config.toml
activation = "tanh_gelu"
norm_eps = 1e-05
lr = 0.013
beta1 = 0.95
beta2 = 0.99
schedule = "cos"
final_lr_fraction = 0.1
seq_len = 1024
Each number is 128 + 32 x the weight over the matrix's rms, rounded and kept within 0 to 255. Layers, rows and columns count from 0.

# layer 12 MLP down, 96x768, rms 0.35, rows 0-95, columns 64-95
[[101  83  53 139 134 119 147 181  98 140 140 100 148 105 105 128 123 160  77 150 177 134 142  87 169 105 126 168  98 173 144 113]
 [108 145  99 128 116  99 148 153 155 164 114 145 182  96 127 218 108 149 167  72 158  86  44 149 154 159 148 159 127 185 131 221]
 [120  68 140 127  78 141 128  69 141 156 129 183 138 192 138 102 152  54 135  83 129 161  90 179 140 159 184 131 111 116 178 127]
 [105 131 120 142  99  68 124 145 148 106 110 110 150 141 108 128 127 179 118 169 105 175 168 114  96 126 119  88 168  90 121  60]
 [152  98  88 109  88  64 152  95 152 142 153  86 155 181 154 118  77 138 138 147  88 144 142 152 131 165 159  93 116  93  88 188]
 [115 146 146 150  50 120 138  98 186 153 171 141 177 106 133  76 152 191  92 121 105 115 118 152 129 118  67 119  62 118 150 132]
 [165 120 138 184 128 180 112 103  62  99 150 168 141 161 167 150 115 169 159 125 121 118 113 102  96 162 127 123 106 161 128 158]
 [ 68 109 195 186 110  85 131  93  53 145  88 161  94 112 108 130 161 145 126 104  73 140 143 129 128 179 152 160 153  79 124 119]
 [ 96  98 147 112 138 145 127  59 140  87 168 164  95 104 171 161 151 108 114  93  42 145 132 127 131 201 127  30 138  97 119  90]
 [148  59 107 174 119 162  87 111 128 125 119 149 176 106 118 127 119 153 133 108 117 152 146 131 130  77 126 177 129  95 119  42]
 [111 125 188 124 112 137 133 132 147  93  91 138  96 151  81 127  86 102 116 141 154 118 172 163 122 128 160  76 102  98 109 112]
 [179 174 113 134 115 128 135 120 161 107 199 134 118  53 162 142 128 142  99 125 120 127  67 124 146  78  80  96 165 151  82 123]
 [ 91  96 124 175 145 154  99 141 149 102  77 131 159  77 141 148  83 124 139 130 149 111  82 102 130 122 106 163  80 134 137  73]
 [175 119 147 160 184 204 105  96 100  98  60 142 151  93 145 102 121 133 104 119 179 133  76 132  99 115 127 185 119 145 102 106]
 [119 182  96 163 127 135 146 116 103 167 172 116 145  67  98 194  98  64 116 173 155 147 132 107 124 113 110 121 142 143 118 152]
 [122 133 149 105  55 128 135  92 138 154  82 131  81  79  99 113  90 174 157 140 121 121 121  94  94  88 178 118 145 108  93 111]
 [130 141 164 158  99 148 168 180 101  89 116 121 140  68  71 156 115 138 105 132 110 144  80  77 141 205 127 123 121  87 115 100]
 [ 87 162 156  93 115 157 132  96 187 108 114 142 139 178 148  95 112 154 211 118 105 125 119 134 167 171  95 145 158 170 163 161]
 [157 124 115 153 173  77 119 107 200 177 177 140 121 186 165 139  69 146 133 166 123 176 156 121 129 197  82 150 129 144 103  88]
 [166  99 133 140  92 175 131 208 122 119 163 114 212 175 158 109  85 151  85 101 120  90 155 116 112 156 101  83 112 154 126 180]
 [118 174 103 126 148 126 131 115  74 105 125 104 107 105  98 164  73 123 108 172 205  96 108  97 137 165 168 101  74  92 103  51]
 [210 104 142 122  72  97 130 152 154 146 167 135 144 204 144 178 113 124  70 143 143 124 156 106 129 117 100 162 130  97 167 145]
 [107 115  88 107 102 141 137 118  87 108  91 132 119 195 116 104 181 156 205 146 103 152 151 108 150  60 133 197 146 117 131 133]
 [128  94 111 109  85 161 120 136 205 113 155 185 213 140 145 136  72 151 164 132 197 147 123 175 125 124 131  98 130  95 165 127]
 [153 125  77 131 146 128 118 120 148 110 104 138 113 101 105 218  86  97  73 157 111 101 140  85 120 113 150 104 168 119 160 201]
 [115 134  69  80 133 110 135 131 133 113 147 150 170 164 107 110 175 133 139 106 113 146 117 153 150  91 110 100 148  87 140 142]
 [173 150 124 125 153  93 102 138 160  76 125 170 132 143  85 140  71 172  96 128 122 154 148 101  77 139  51  27  71 114 113  67]
 [132 146 104 112 156 147 133  60 146 138 115 115  77  87 174  77 139  82 123 125 117  90 138 152 132 146 187  48 142 119 146  54]
 [145 147 133  63  89 100 135 139 135 109 143 161 159 111 160  98  83 142 169 152  73  91 135 182 162 162 146 156 170 107 154 139]
 [118 102 139 174 115  59 128 135 146  49 125  82 123 110 125 106 157 112 130  67 128  72  87 120 121 123 111 168 147 131 123 107]
 [128 122 122 120 171 166 168  95 146 126 126 111 116 120 105 121 134  65 105 103 101 108 142 129 127 104 142 150 116 144 205 132]
 [142 120 174  80 115 127 118 183 179 112 145 144 122 157 131 166 124  77 143 136 109 221 137 143 105 120 136 178 128 124 127  87]
 [135 163 126 129  90 124  64 116  46 123 112 101 117 143  65 180  63 144 131 159 122 151 110 127 176 182  91 120 129 119 134 211]
 [138 112 151 178 152 112 173 107 158  87 120 147  66 145 162 151 118 105 158 129  78  99 136 129 115 144 154 116 116  95 120 173]
 [179 153 142 179 147 141 108 149 124 155 152 176 141 163 150 120  58  75 107 199 139 187 145 107 143 132  79 110  82 185 110 255]
 [105 180 168  57 135 131 171 142  83 121 149 135  75 116 139 147 127 159 122  90 138 166 149 123  87 129 136 105 123 112 132 105]
 [128 120  77 103 171 125  74 111 103 151 150 117 185 112  92 102 184 118 137 152 161  96 161 111 170  59 148 125 128 115 110 189]
 [110  68 146 147 148  96  61 154 247 139 100 129 107 132 151 160 143 230 120 123 157 190 123 137 187 153  85 157 173 123 100 120]
 [105  51 105 184 154 116 144 181 101 135 127 115 111 158 174 166 173  82 180 138 167 124 172 118 159 121 119  76 165 170 157 172]
 [188 122 167 138 120 142 127 141 157 160  88 127 156 106 137 123 126  83 154  81  50  93 110 112 192 166 158  65 115 155  82 112]
 [139 123 107 123 151 126 110 140  69 119 166 143  62 108  99 109 106 129 125  93 108 135  93  50 115  89 104 112  85  93  87 124]
 [119 164 102  92 128  78 161  98 182 174 134 186 164 141 114  90 105 174 174  75 104 143 122 163 183 133 124 131 196  61  57  94]
 [126 207 107 141 130 181 150 175 156  77 150 190 102 142 160 135 163 146  86 116 137 160 109 127 160 156 139 134 112 140 181  55]
 [119 164 110  93 142  63  82 162 191 144 167  84 135 146 159 132 149 117 180  75 130 158 144  97 102 175 107 115 138 104  91  58]
 [ 99 170 130  68 173 147  95 160  55 135 119  94 119 120  77 131 145 148 166 113 154  92 195 124 135 136  86 203  87 115 165 161]
 [ 71 142 129 203 189 151  92  94 174 108 155  79 124  84  80 125 139 141 152 100  86  78  86 140 131 118 173 112 171 117 121 180]
 [151  86 112 109 141 119 156 121 149 160 113 163 122 137 139 122  99 116 130 120 155 175  80 171  92 134 144 155 118  98 183  80]
 [105 149 110 113 106 108  89 115  62  90 103 117  77 110 151  88  91  99  94  59  82 110 158  97 131  82  95 134 177 194 105 100]
 [117  80 130 136 153 106 175 197 209 141 191  84 115 132 160 133 177 113 119  93 120 202 138  89 164 134 162 104 123 127 179 103]
 [148 108 184 155 113 174 126 135 212 131  78 113 143 129 140 120 200 124 134 156 107 141 115 123 118 125 157 136 136 119 153 172]
 [136 156 123 128 173 149 175 107 130 138 138 133 149 187 120 125 203 134 149 153  92 228 153 162 159 155  89 164 121 138 142  68]
 [117 131 131  98 106 142 144  94  83 110  54 121 171 102  94 167  82 155 129  91 130  84 110  85 100 122 142  95 102 125 100 141]
 [122 136 139 165 135 137 113  88 175 160 145 100 106 139 136 146 131 144  77 115 144 180 120 120 155 148 106 128 147 187 158 128]
 [151  90 117 106 151 126 128  91 121 132 150 185 123 135 174 112  76 144 134 100 100 160 110 130  85  62 130 127 217 135 160 127]
 [119 161 138 129 116  91 126 120  89  89 124 113  84 154 143 110  61 142 140 111  98 213 131 145 133 174 158 144  82 136 145  79]
 [117 135  73 151  97 156 129  54  30 151 139 156 159 124  93 179 146 108 104 113 178 162  95 173 147 156 113  68  55 115 141 131]
 [155 173 161 119 203 189  88 119 177  58 180 101 101  74 115 112  98 116 151 117 158 162 108 106 181  94 131 200 140 164 151  90]
 [ 99 148 104 129 153 181 155 224 163 145  92 141 151  88 143 129  92 164  87 157 190 105 185 124  44 168 142 102 184 106 134 127]
 [139  70 142 145 142 188 134 109  89 149 112  84 101  70 104  98 153  91 134 171 172  89 128 145 120  77  75 153 115 148 111 113]
 [109 151 139  92 142 103 138 103 134 176 167  88  52  96 110 137 125 182 140 166 129 153 131 149 134 152 110 139 141 176 132  81]
 [187  96  71  74 172 140  88 138  50  68 172 106  83 139  80 126 173 177 130 102 116 130 128  72 155  94 126 160 156 136 124 236]
 [151 126 195 130 116 144 125 103 124 155 130 113 106  98 179 113  63 157 113 110 182 113 147 118 152 180 154  76 198  91  82 126]
 [123 132 139  89 116 122 166 125 146 143 119  94 117  96 141 127 100 119  47 141 128 125 157 146 123 122 121 155 107 115 160 195]
 [107  62  83 133 141  93 129 153  58 152 108 187 171 168 145 141 144 131 121  67 146 150  84 136 137 205 125 139 115 112 116 162]
 [168 161 156 126 123 163 147 128 127 154 127 122 114  90 118 126 113 102 104  94 139 133 178 112 110 125 122 120  94 152 159 156]
 [ 90 131 179 159  90 111 132 136  78  80 171 150 102 128 142 161  94 164 165 121 132  93 132 132  83 158 119  99 109  99 177 109]
 [  6 129 105 135 149 107 127 130 115 168  84  78 121 159 123 123  85 149  99  92 105 122 129 160 188 105 130 139 136 149 134 116]
 [125 144 157 139 111 192 142 126  55 144 109 123 126 148 150 125 154 131 170 143 138 134 144 144 139 130 115 108 115 137 201 129]
 [183 116 106 162 125 186 142 115 153 137  98  98 121  66 142  82 110 155  99  76  95 138 113 151 136 137 157  83 105 129 108 203]
 [162 112 169 114 139 126  92 157 144 108 160 144 127 125 182 137 104 140 128 123 153 120 196 188 104  94 150 132 109  99 114 136]
 [175  68 193 127 106 111 120 177  87 153 158 150 103 163 179  79 149 165 131 104 106 137 178 151 166  84 119 149 167  40  76 107]
 [169 126  85 135 123 143 166  93 156 113 118 135  68 137 116 138 137 127 123 130  98 194 181 133 187 109 168 117 113  82 110  38]
 [134 141 128 112 139 109 125 125 113 108  86  85 115  92 133 125 114 100 123 169  93 122  80 152 173 204 126 157 117 168  98 159]
 [153 144  58 134 169 121 107 149 154 117 111 106 142 151 126 122 151 148 153 114 103 103 159 111 146  96 119 163 208 123  91  51]
 [ 93 138 130 141 115 160 129 129  77  39  92 163 126  76 135 170 183 159 108 118 108 113 113 163  70 132 123 146 105 132  77 199]
 [157  61 156  92 112 134  98  99 120 111 148 117 121  83 206  92  96 124  97 122 104 209 112 142 175 119 131 189  98 103 186 158]
 [169 102  99 170  84 103 152 154 178 124 155  83 103 182 115 122 136 151 185 178 150 149  96 106 137  84 163 114 157 137 167  97]
 [134 154 115 217 117 152 133 121  83 117  79 108 114 110 112 119  48  97 137 138 107 117 131 142 130  25 122  93  64 186 140 111]
 [136 197  71 162 140 129 183 101  91 126 102 114  94 119 101 145 107 119 127 154 107 199 111 107 184  17 140  73 139 124 114 185]
 [107 181 117 183  98 158 120  85  93 140 149 144 138 137 159 132 150 187 143 164 161  92  98 142 111  95 126 106  52 169 140  39]
 [110 170 158 193 101 120  73 157 116 147 158 179 143 123 145 150 145 137 109 114 146 164 171 128 150 122  98 162 145 166  85 167]
 [108 169 125 147 160 145 124 120  86 125  59  88 130 138 115  85 162  80 133 140 135 129  88 188 179  61 107 167  59 173 156 112]
 [141  57 138  82 154 112 118 174 110 148  83  68 130 127 104 116 127 103 131  83  91 174 142 115  77 193 142  97 116 157 124 125]
 [108 151 106  77 150 159  90 103 121 137 125 175 136  91 177 174 182 128 187 168 140 185 128 155 174 158 123  72  95 117 102 168]
 [144 196 114 110 209 125 135 159 166 130 137 120 122 139  51 100 146  75 166 131 171  65  69  85 124  66 188  87 146  69 105 107]
 [164 149 160 131 173 186 177 103  89 157 115 154 147  94 104 141 218 164 182 107 125 115 149 163  91 184 126 122 118 152 144 135]
 [147 148  72  83  82 170  65 141 117 142 123 190 117 133 155 106 120 122 133 123 139  74 103  99 139 128 120  96 200 117 158 197]
 [ 99  49 129 128 107 135  99 122 162 110 164  64 149 121 146 126 165 124 127 146 144  77 134 138 109 216 131 141  89 114 150 134]
 [167  95 106 169 130 100 135 125 122 149 128 139 180 163 100 140 124 151 118 151  97 114 133 151  54  71 129 190  84 120 105 175]
 [ 82 137 182 143  92 144 125 130 152 102 142 171  84 111 131 122  91 130 149 126 121  77 150  90 143  85 210 102  87 131 148 123]
 [112 121 119 111 134 136 110  67  90 104 126 118  86  80 122 160 114 144 102 165  86 194 153 134 149 196 138 108  79 189 142 120]
 [139 173 152 177  74 123 113 144 152 142 139 150 149 102 140 126 115 127 123 158 161 202 152 119 102 124 178 160 152 125 110 184]
 [155 174 142  86 157  76 100 118  75 153 152 110 189 108 132 173  93 112 159 109 116  58 160  97 178 125 141 126 148 205 157 173]
 [142 122 160 134 161 157 119 163  94 152 131 122 130  96 148 174 131 124 129  90 140  95 128 152 200 186 152 125 119 153 121 160]
 [154 121 114 167 130 123 143 161 194 172 162 124 139 154 149  94 119 133 100 120 109  75 119 118 100 183 130  85 110 131 144 126]
 [159  76 101 173 142 149 127 127 133 123 127 134 130 104 158 138 199 159 125 134 130 165 157 118  66  94 163 110 134 200 112 106]]